config.toml
num_hidden_layers = 14
hidden_size = 64
num_attention_heads = 2
num_key_value_heads = 2
head_dim = 32
intermediate_size = 192
vocab_size = 6866
hidden_act = "geglu"
norm = "rmsnorm"
norm_place = "peri"
norm_eps = 1e-05
positions = "rope"
rope_theta = 10000.0
rope_fraction = 1.0
qk_norm = false
attn_scale = 0.177
bias = "none"
tie_word_embeddings = true
parallel_block = false
extras = ["capped logits"]
init = "uniform"
init_std_qkv = 0.0525
init_std_o = 0.00992
init_std_up = 0.0525
init_std_down = 0.00573
optimizer = "muon_variant"
learning_rate = 0.00814
lr_mult_qkv = 0.4
lr_mult_down = 0.7
beta1 = 0.93
lr_head = 0.0118
warmup_steps = 200
schedule = "wsd"
decay_fraction = 0.378
decay_shape = "linear"
final_lr_fraction = 0.1
batch_tokens = 16384
max_seq_len = 1024
doc_mask = true
train_tokens = 85370000
max_steps = 5211
dataset = "wikipedia_en"
Each number is 128 + 24 x the weight over its row's rms, rounded and kept within 0 to 255. Layers, rows and columns count from 0. Numbers have three digits each. The size before them is the row's rms in percent of the matrix's.

# layer 6 attention output, 64x64, rms 0.201, rows 0-63, columns 0-31
131:137150118129114145116095121135169155106106058092155182085136141113116127125073180128133134146114
087:110152112141125146153118111164162087160124121100134152122123157135144097120125090126157113119154
109:133117101140099080119092116144135138148123147131148149136117112132132095106148146125155122099145
092:114159136088115093169128152153134120101086178168097139108113128109109151102136175130133085096129
084:130122141157159148134135076147083142099117137122107113133130084107162144126102106114089132116155
091:096153103154118125157124125126150113140111133123134106153113111126136148135163151127169136154141
112:121122170144095150127118131142116118097098113083125125141173180157167131136143169115132122141060
101:105133098151091089158103093140129148113158123124143121160110153097110154128172095069171098121112
110:118140133140105064143089171116103161139113164148153146138123173076136127117139160138095179130090
085:126168116165154164131133125114112122131094123116149174169105123126115168114114074088112131154168
095:129165136115155123097104141125114151129077141120138148143103117081079152143131084133157120144117
092:111141142165124138123131098126120095141145114143164116135112104079108151120118098102201163106153
101:122132137123117132124121121131182105130108118144142138072143080095127132149104115158133131162135
095:129146107133123160095154128129115129166180163124112074124094115138140141098140156142194141127142
116:161120145162124136145159123182089156123177135131097146130134102134105129130107177091185164132134
108:134153096107111103117091110157127110086069165102163173142161122165114126129127101166163164137163
106:126150138145189110147132131120081131098146145120141131132118132141117146117066123180131127137127
096:168123162123110132157118144133112108151106130127120079104113155110135146185141152116107095123117
098:125094146117120136115113124086120087143108088158097129155134153146112100128114127158063145103151
097:142131121141151139142092175119149104128103152154105141146130147075097122133096116113159100091132
092:106125167114131155143120086092178150139161116129149117167092172115113107133153126105120141152123
094:177121136112147180112130129156114125117171147117120122147130134125116179107098149120101148116125
102:107142123123161134106127093136089124132154160090115133100121103118111170122129132133135108189129
086:166112140149141118124110094128140164115159154136161126136117129074138094180164192119080133130146
097:146120103115095142088160088116112138096116139147108136170111117120120108131148124127091128149120
089:137127154131124141138109111146133162124127153133081135104122086142106113145121109122098114087133
089:124128120120077119091144112164114161104130105121088138123146138113167128131128141118089094124123
104:166116146077148124176121150126156135118131145116099153128121090066095152169133117120128140130133
094:140129123094093127136123148150150107148103085158105122083153141121141098144120143084140115145081
110:120162188136104123148100160132108133119146141117182144112146140145092165110179158120164062127119
114:105167143127119161101144158124120115140140099142137116141109114224084102125163158115101107120115
103:107165147155134121168133155148125123137147099132169111163126146132108128130110133127134175122102
127:148139130139129176186118152143163141077128128114102083149150083107117122130186096117120146169124
097:136140117138169123141150123073137150097127120153144145079132162117085142141125139122118127114116
090:135109138112131115111145140166113137103174137119175147124143124119081106144110157094181157126156
122:080133116130079076122119093094132135131137139104127118112097130134123153122156129111099091102138
091:128196130151159134159166109154139120155131081137158153127170135128110160099138116125113179100125
100:100177117130076140109129136181114095101124118145139132133099124147148165089129107153089131137122
098:134124156098159124111139129087123153161109173103153187115136114140141156147101110118140101121137
079:142162138131130143166138166124113081115088062149157138119129162138132139109097115153124106131162
112:163104118094113099086152133122083161118118125134169139201143153161121144118106123113078131118156
103:111095136152160131115138124116157112162118095140131124173104152113093103123140097087086175194125
092:091104160098139089122108121077151119146173150160143146103149142154141092093112169135127141114140
097:116139129139140092142097151123175108148166155177101115150109110134131125159093096163105138112149
095:138139189106147155158120176117124104117129117143147105138127169096120084121121122115180112115131
084:113080132117115120173074119136111121149106141121130123102156128145135056144137126165166114128151
092:145161122164140144111126141174124133111113126108134113147093141123138195116143127114114083131091
104:122136123208142131101124109047121110148129138111118092099119117122142120092148138154116162153152
103:162153122137087121122096117109128153156148142138128078135165139135095117101121111128113140129115
104:093138186175159135143109127123118115174071133125144111136144168129089112110129103153134146179158
105:152102104149131138112141099146106097100151104150095119128120120154140121115070159106180114080118
092:140126170105108123152133100121119118171143113161150147130116130065099120135112109141144100136115
109:105156126155101180131151194160159093111103143143090123177153134156148106133120086140139134078112
111:105166138144113123113122139132130154110152165114132114113088123150150142130094111123161119117148
100:103065130173102135181128142135120120113114134159161115140171148101140141129171143154135157119092
093:112100111116121125127132133104128134106141130137132142131134146150118137149150138110126153113141
099:118135117095131145125136133101169095108094154119128113103145114165141170115108127165100114119128
094:105096146125130119133095115145101137146176104125180118159118152109089068154108099053125124119136
104:135138153114175160140120115130115095136102098147149105082110135132137160162148104130147048160156
097:095101193138144125141129143139118156078157145116130119116144120104122154103124167152090162159123
087:159135110083135198136181126115138162163113144119142131133094143109160141129146116140084118136162
106:151101129078154110112140146082159111168125126132129125107137116087118119115112201112144160108124
095:118170162131125093150162142124145133124125103142055105112099124160111144154148093127122097098154
103:095093102124113098131126114165129134138092148092135123126117134136146124125183114164117105145096